Weights of a small transformer language model.
Size: 8 layers, width 128, 4 heads of 32, MLP 256 SwiGLU, vocabulary 8192, 3.41M parameters.
Architecture: RMSNorm after each block, rotary positions, untied embeddings, normalized queries and keys.
Training: a variant of SOAP for these matrices, 2202 steps.
Each number is 128 + 32 x the weight over its row's rms, rounded and kept within 0 to 255. Layers, rows and columns count from 0. Numbers have three digits each. The size before them is the row's rms in percent of the matrix's.

# layer 5 attention query, 128x128, rms 0.181, rows 0-63, columns 32-63
086:146080118155083076097112159134098158152110185154113097113100077169142107097096101084105047090120
063:121110147118119122156074098107113185171157158192080107103084077170143101112078118135126068147133
080:148121175132162152112154091137083159099134141186120130142115167137096072103178129155150137126127
082:152072132207063114160041133158112155148075171134130110124117070093140148123079152142152142095140
079:182163116146067144168150125152134159155112161111116166136128085146174128129156176171150118143174
091:170105179155064090094173177133129164128102084125108133144113086128087138146078087148073147121103
105:159118125138167112106159128041126119097171073127128112106097110155102191101102105127094167088131
088:100112121062107118116188081101102119122105168150050179181206153139171105163064114128128134193169
085:156071070098167084115148105137108173141172087144104155106103105091150155085112148068172152118120
127:116188162131157151148121125068152121077116078083143132150142136087109155154022128187098187142155
107:150136156155139121121163119076116107068112063089144134109194104130138136127109125140133194144143
094:094056110127170189175146125146145099110168077114125130189145167138101113135116145126080078178108
101:093141127127122169128106114162192139168119117125118147146163172146098148094127127159139118088143
098:102129135146119105129133081080113107143147136108162181137152081090125157034089180134161130151078
095:111109125111031133133109103076141160138117153159145177136081133104106144115106156098145154101133
100:162061144130186154112138135176144145109121147095159107093131123112068129097147085140125117113076
082:122103105143105053135118141179097104055136100110129103072168082142164152071157086081125103159110
089:117069109175104046118144130093072088116113168151116132160157157137093125071065111072141100097123
077:143113142161135155141069169087137130160105106108169133153111076129109170074034147190120143126086
073:149112146169124113075127147069129101115083084077148132142153141119095156083085117136135143086102
084:134092123197062120111134138148166137144058140118135082115118137104164121089094113142124105072180
081:060103142176116142153085132138141098134133095087114119095138128074086179136080171175152127112149
078:132092143129142123171132170214165136184097149178149144136109148137120098169170144098055116109108
099:121087099117110170154124115098186156088137092165091092084142097116137142210096131087116145143142
080:098180147127125158124108113125204113133141148063117134116128176085098143151040162161112170153108
076:062077111116157065099175103140139093152081142160138144187118101123075111091109153126127086117115
072:148166087099154123164183133189113176144131071131133138137128115147184149118171114099092163196128
091:119055112095121133100114136160126096124175164105126072159108175143111141176117159136121046110092
080:104124138133040083143133120136113132178126144151079150139093101130116137117088115073158112131126
090:139172165153106148102105138153145094159125114117114120219127174112075116116103110088118217174073
091:111155195109131149091150063154183140158167168107099107109137124136119155115098166149093094185107
101:186176105119139148121118123088105205085195141132124165166144191151093108184140120172118075106102
092:141129101137079054135145107096103115167106171083164113178173109132121096172096120098150126098088
097:090117136081129135119094164196159110068134083118075151088125174164122156155160132145113122180161
082:153139152130138184183140109079096185176177190113154148173146108108112083123126149178182149120115
097:102112181080103143110178089127097155053180134125121178125149160156130121164159138119129121146175
089:139096165066139115156156124098102174121145044123129116166107132152115087218185064114133143167158
104:133137124146049127142079116134185132192080145127138141150188126120131178066122134168119171102106
090:146128138126105189125122138176209099201130112175121209143107163121066147141169150135067180149141
104:170119194140111102155138167136023127182120143149099098096102094125165120097166131105152139179095
099:127116159058149149134173143144145151175152111107114093153130156113110149137157085160093131124147
098:078109142145110043141149095140100087163118155152104172108129135127180191134061069127169149187118
085:132074178148089144170130135092171099073077105124102111107120149117103094150135119101139113095134
090:120114135129103057165157117191144095140093181147163054104119122098079072116193150137098127067107
093:119126168154169116125178127153103135143129150123143059099099116106169145102091187118200070169124
109:128139128059152145158099141144212142123166092112139113101143135086201132172147121082102071145116
096:137107152097062066146115137113107107120124111116150100083148063082115146177159127137163159105123
092:190149181108117172119105143130176110121094146101150094125110108110155102109127176135163074147105
104:130123123135140085113099172165113127117071062130074067032085114122144147116145121134161129141127
091:121094092151166202149120087129190170138207112127141185137158145130085112129135101152096160195151
097:094116120187077073128133163122112077172071148151101074118121068177179128126129081088166070076113
079:200135145102147196192147101072138162175175139125171138164119096111153111132161114144124170179117
087:201119140170141202208127120166132158160166128137128095138134119121085113137132114151142144172137
077:086159117196120096063103163141075100080099108147096145076166144119129125146100135121124118086130
096:144110175133144094137117112138114105105131071163140126109133131074164130112135168090146195187141
096:172146139126062134091101115102138181151136148129124162068186131146127114059125099149076188152136
099:192107161068109084089104152130086151126127130135181139139141074077148100100136150007139161084142
088:093160081078197121096130147179071150139195152126130154110070120101091155139112149180130127137114
085:135164133187170094111175149104122144142187091092102116020180123102195189145072159175139146098120
095:162184113128141102151102130135113088171152115120189151088152128129177156080138146117087102109079
092:160136156172091137137167125146078157079139085095102126099125102120189096195168097092104079172124
109:138168155135126179095192117029132140132123103108136102101104167117152131083144123067139085146173
095:099100129122069128113097107185086127100163176093177120101116096151099101084139109105105103032125
096:141150157049153149119132132118133126069089099084185109143154118101102163096147157170136136106120
# layer 5 attention key, 128x128, rms 0.164, rows 0-63, columns 32-63
088:146108107067150145141105103167154133104135152203082138177124131101060124077126112169090101118149
090:159142172121179155170131113146151042126098130133116063157117163150119088161193130144144087102131
088:095153118069137117098155138168103117139134184153132122056114155134147114101110087130104090137151
085:087120153084091118166145098085057172161124127126075155102112122121096067133123124158106149127122
076:080112207124142152149094155151118112139137117120103117155072135087104099140142068130139091165159
117:164148119122128102136072140074094156100194100128112141094213099138194106085087140109185145177136
087:094162155126186110114139131162123073137150145065147163094120101100104108078164165087113000151118
087:138130143107104235150119132137088225217123093142125085102057153102089120134144112154132126086055
124:158136116150112102130098161153106121099087118115119100141239099178155143099102136080117096149094
091:113116141192172163106172131169125094085142132104109076079132126166148129164191105081113107170197
075:132168132078110118160110115152197103200189139118107108117134120134138121143196130141139053112164
111:119156136112106129095175202128096159115085156120127108082129093138143141084110097168128121089103
108:100122083179073160167132118099160120101136146202114172146027084082139119194127143100093144139141
101:148103182155106165121131154114166110124108158115116146120107130089147077201147113153076165146122
104:126120139108128062132129139141101157141154148050123132174146123076163105142126095158107117139094
099:137201148166113132095117108061045081093111110109082164106143153133168180130128136177145104148140
091:120131141118125090156097141183078155142141177211151119134154075176138139088156150099141061093151
089:139129114083078114138157110147116119149113149164137151118105066111095183090129109140094082169197
095:105147127144136110179143143137114180108120101140116129118155068106068162091110101108132096120123
069:144144113131105128102154129105164150082174120105106115105172120122193152160115168109138182154112
103:129077143134109098155123127056090130137156147130139145071139063142143070093151162089177116070088
078:158148148096112097080198146096149125074121138089131088138128157134123135181157134101104148127105
090:066164148131125150118136133133122113154107128084104139142082138103074096111136113200153143130202
101:136104055149091110120118096156087117147132077131151117181151196089118151118156159106134173070122
094:151127141149132107103168146124158121100158122164119110123166116149183136091111109091239108168085
077:103177110138151148145121118143081098225080177107129200110054137144106104103153104163085127118145
106:097153135124134171168125094126121137119140115151129125122078135126072112142174101195134087087191
088:100142151150142155133178096179111174111108101125183160082100066128077095106145069120113135121168
080:187089128156133100105132107116150148109174173128137146121177187086149120121146158143171157186119
116:060104093182132127160127162103152130134102120141146108047126092176154066146123184159193102167149
105:138149057133195142165183173120127150155128127164107130049097144167059108157161113090122136142154
105:173097093111158104144192079158094117176156107048131103100119141192150130163146162144108116144145
100:130117115068086119172107075157123132077109157185080174174127042153079120094207044142046101118107
079:137103148152186238113127135107163127145131089109114083105124174120163199127135144159139198105099
086:100124077142097055143098121171115081097078152128134162162169086132100094082193131092124059116127
109:087138109116118098188103141121197117111079134137090073134119171132171122129144131111125178120165
093:080137160105126115182103183132112145181104148175076104173088145101126134101130144136099163107044
100:154132127120121176140123154176115086078109085121107124095093111180173098138171082131125156144159
072:163056110167076112150129158176099141095154213147106150139108100113155134153071092142057089101123
099:090126188102121187155134115211112099149130093117155178133130130133119181101168093100125072129176
072:154088183129113054078094161148141137143125101106077105123155145113096089134113092166091105217145
097:105131167107113138098099145172092122156126153176049112162122135127131145142146136103169133139123
098:177142138144157137098098132119173034142129118148164097129161118140138120118074162112181154122080
081:084158115126103136115140127159092093147075084102193143136126175107100104139168134091142141096142
093:067139081120132117168085170155125095154149089118149171145155161116137149154178167085192112177120
108:105100140132160097134100128206088103141083073164123115158172165149086139161200131147127104170110
110:131128163105172159108132140143075153138152144115154147116133160135133095085144078162131146050169
101:087197090168123131173112102200117079145095115102128156138158167102148129117145097112111116162092
107:126130149161085141146090161114088158129120131118146148101104080123133160157144140132056134137094
112:062134119109160091108144109134159142166085131151140133146145110155079089143061103173142187101116
133:095099205162117142142108097119203117182128105118137164172131143077105095166148122149096113122144
087:101154092137081079149098102139124145123089168150096114116137103099123084123206126160111102070120
078:119143122117063118151078127069085131169125106151135177150152126154116101091167147124118139152123
086:108166101111125136096143119129211096136129106065117097141169171115195151196128105130115158167187
109:182126150119092199126169120119143092164153093119098127149136175108160099144166139172117111147180
091:092171102148017121128167123192139110076172160104111131167181111161122121167155163099084157161123
075:155122145155117157149136134101121095129121128154213134086108114141094152153132189107124117098170
098:095130096105139066118090162187040177126107169114159093101185178136099190132089092112117131120148
063:106127116104127118128156097123212174092164105134092168150164139131140115147150123098127126169111
101:135079128129142116125103141147066128084179111125148102099180118147143163113078119124177116101079
094:147088153124117184166147108152179170153182140160096148107173157152091136140084120201170114161154
091:130124127119140180163122109119178075125160129181125149127101127176110125109206146110115134146089
100:147161112101079125122118126131069145100127160145218133102133117088080059102191120140113114125161
109:138086162171190119098100129141154059089121083113120076146104091152108085114133123093096101117160
# layer 5 attention value, 128x128, rms 0.183, rows 0-31, columns 32-63
111:109137091109145128149166130097142086131092116139112123140073139098151118156075098107127160130115
103:186102148110162072135089140197132131104121024117147097142205134165122118164193087160129134086088
101:134190145143031155137186124115155112166140138138158152103125098123134137116107134174085142074139
108:099170091082180157092124184102128149123121125139141196072080131139129104058133176111132148111130
110:110132127151111077083164125188074174118081196120104189165098126063164139141150140114174111136146
111:109161151104165148168102150129078125085127155106119154154163134119147096106157142133171151094107
111:104104096079145122114096158121111127122125147133122164088143115124060096135092120126079142078137
114:145151113151083099133157102148134165115088154128132127099106101178169157095113114146125157119153
097:111114152128065112096173122170113165154163080141081100097140117115159110147124103159095115231113
111:123136128123112136112152119124186165199100152154102122085105102095148112126128136087104091093173
116:116077118122126106123180162120143095086067118192185147116160158150147199153197124126087153110073
114:168162145132144117108133109149097151173153077132117196145177134157132142167117066180140198209153
107:181086126138126118167083145163071091046138122088115112121144118140163131179108111179129120139131
106:156121048112098103069166124098150146153140117164127150093118138113132107179184110106074131143134
106:076134100069160095150142069141166127164197126171148148139158141139099056171079126141112137092202
098:114167083092044093070221140126118151146130105145160136120105095119135118101153111173094193055104
110:165134169142119107123124201146159130084090124120109147164150135170165085154143141141075163140143
114:147137116215119124111122093049155158159154117178115186153112070142159157115089134158170175136157
110:151127140103089087133127126144170077078103159150127100161094096135171054139153136077138143171126
113:087151082148131164061148147104106145137125113139099163092103137100113100115173089151113040153142
107:174033132162151072140141138104125112101098135149123066152112139105114161185070108116123155185134
118:131166140090113184122126131100060118142156169117133129097141094176111159062085133159161103119142
108:113105168081083067169148202185132115094114141120127119134131166082153148161163109096199116170077
096:154141083128159113120122171086085171098123136139137052147098140098151129175117138172179157089128
096:121116162168161131122139094122143099089089144077135141117078091131155150071102097182128161167134
098:167149164132143180194061163165133076090060133117106157117147139082133121089072187185154097125136
124:120195119128044052164133118117144101104108142145092115129124073118163110122129144118135107121154
108:095104113063096134119153149133098167121119116090124155099155173112138142113156132173102129161112
115:125108111149155133125122122110136124111158093174076136195170198140093146134101117120093131130122
117:171108110171116128107131150104128078104099080148117134142108155158156135131156131129189129094086
122:125085079179079101128151110118128131140092114166146159134096091157098121142106146139075127190123
115:134088132133074128150199182156139092108156074158124112144157145107098112189134058156127140126077
# layer 5 attention output (transposed), 128x128, rms 0.166, rows 0-31, columns 32-63
120:132153106076197104163100127158104105140121079108166113161054153131110164163107113128075155109108
106:169113155092151117144075084110154122207128096113133158119247103138123058114159118105184123128092
108:145162104187030140114129172193168141171158160145156194133109090108148103196174109128096192092153
112:124142130129111162128119171098174136112108103131126116081109139126139087119188123115113135152128
127:087127130127181138179135128162102166105147124145109107081187139137150181174172122190116161150159
110:175217158132136140139130131015134082062122100133142146092158147142146141088148142185106152089099
120:135102106101134113104095147123134123128142149098172135094142096143076165096093113175094144047107
106:083199096170099091113073088133165159145110101125109131111225189120132187181139090086206167135203
108:103135109046129075138141128166161167102158101104074149109234084151166119141090120105114148184111
114:101075114116073150150125129170150182137127116150101142141116154122091118182173121117058139152102
119:170133148141200126106125108117119105101127167143133131132118118156130120118238111110164170117135
132:193122139129094106122154091168083202158130124162112123117158143147144144157086097197156179172156
117:175101117175130085138124123160041114077095159073089107089127180092140135176053137164192110145121
113:241042085143129098082158077131108141123152122143139142094203193159108050154191106149052131123110
113:096171121048125086111217106115085177150194142095124188130140131087094104153093122157114154102151
104:091145080115120125149158113174043192115160135114117128151133110110111105182176166097124139089144
104:129131103099119067130119151156146134114117156124166166205227140156162099177112117131086160114118
124:145090114180104143098088149083144175125110164145130140149145089142148122152014152126178133142184
114:194165130081094068130118104165124071112095087138131121158105111144161106105163146152133116160122
120:116138131134146136137185115113146177154141095092096093122124116138096138116108122166036105154065
109:175108115109132207141123149156088144114146172160096085125098158123105173113052104196177099180160
118:032105124140098112123129124081110119141129124174108137124107114137090103107134102129153149120146
111:125152091048104130158161150123112099156155175116137102147137185117114126088201137149179116170116
112:149117063108228092135054196069142145156121115133143155160179155122117116119087150141171108078124
102:121144110171094143143109089114185128122088176145084147120069141149143116152062151172131107122143
100:147146178145092192172113172134201123122122159155115113192154181084121140147067076165133147114173
132:101155112013075073092168172126108163104122122170127100108121175094162082214180117141155093127219
113:141113125097140094105109116094137147130141151134097173111113141077095096143145126136136089091105
110:056119099091153149167148107112160127120142077097102116165115180131126155095079126145101106187138
124:160092086192153140132117123141159063085099110154113144152066118197174143127112099109094107107133
114:123108081114124142090119095136126167133133144100127152144132138138064160090105078125110183171087
119:067119070066132163080156112179119070109163152125141157140150168140119086117103094112138165125083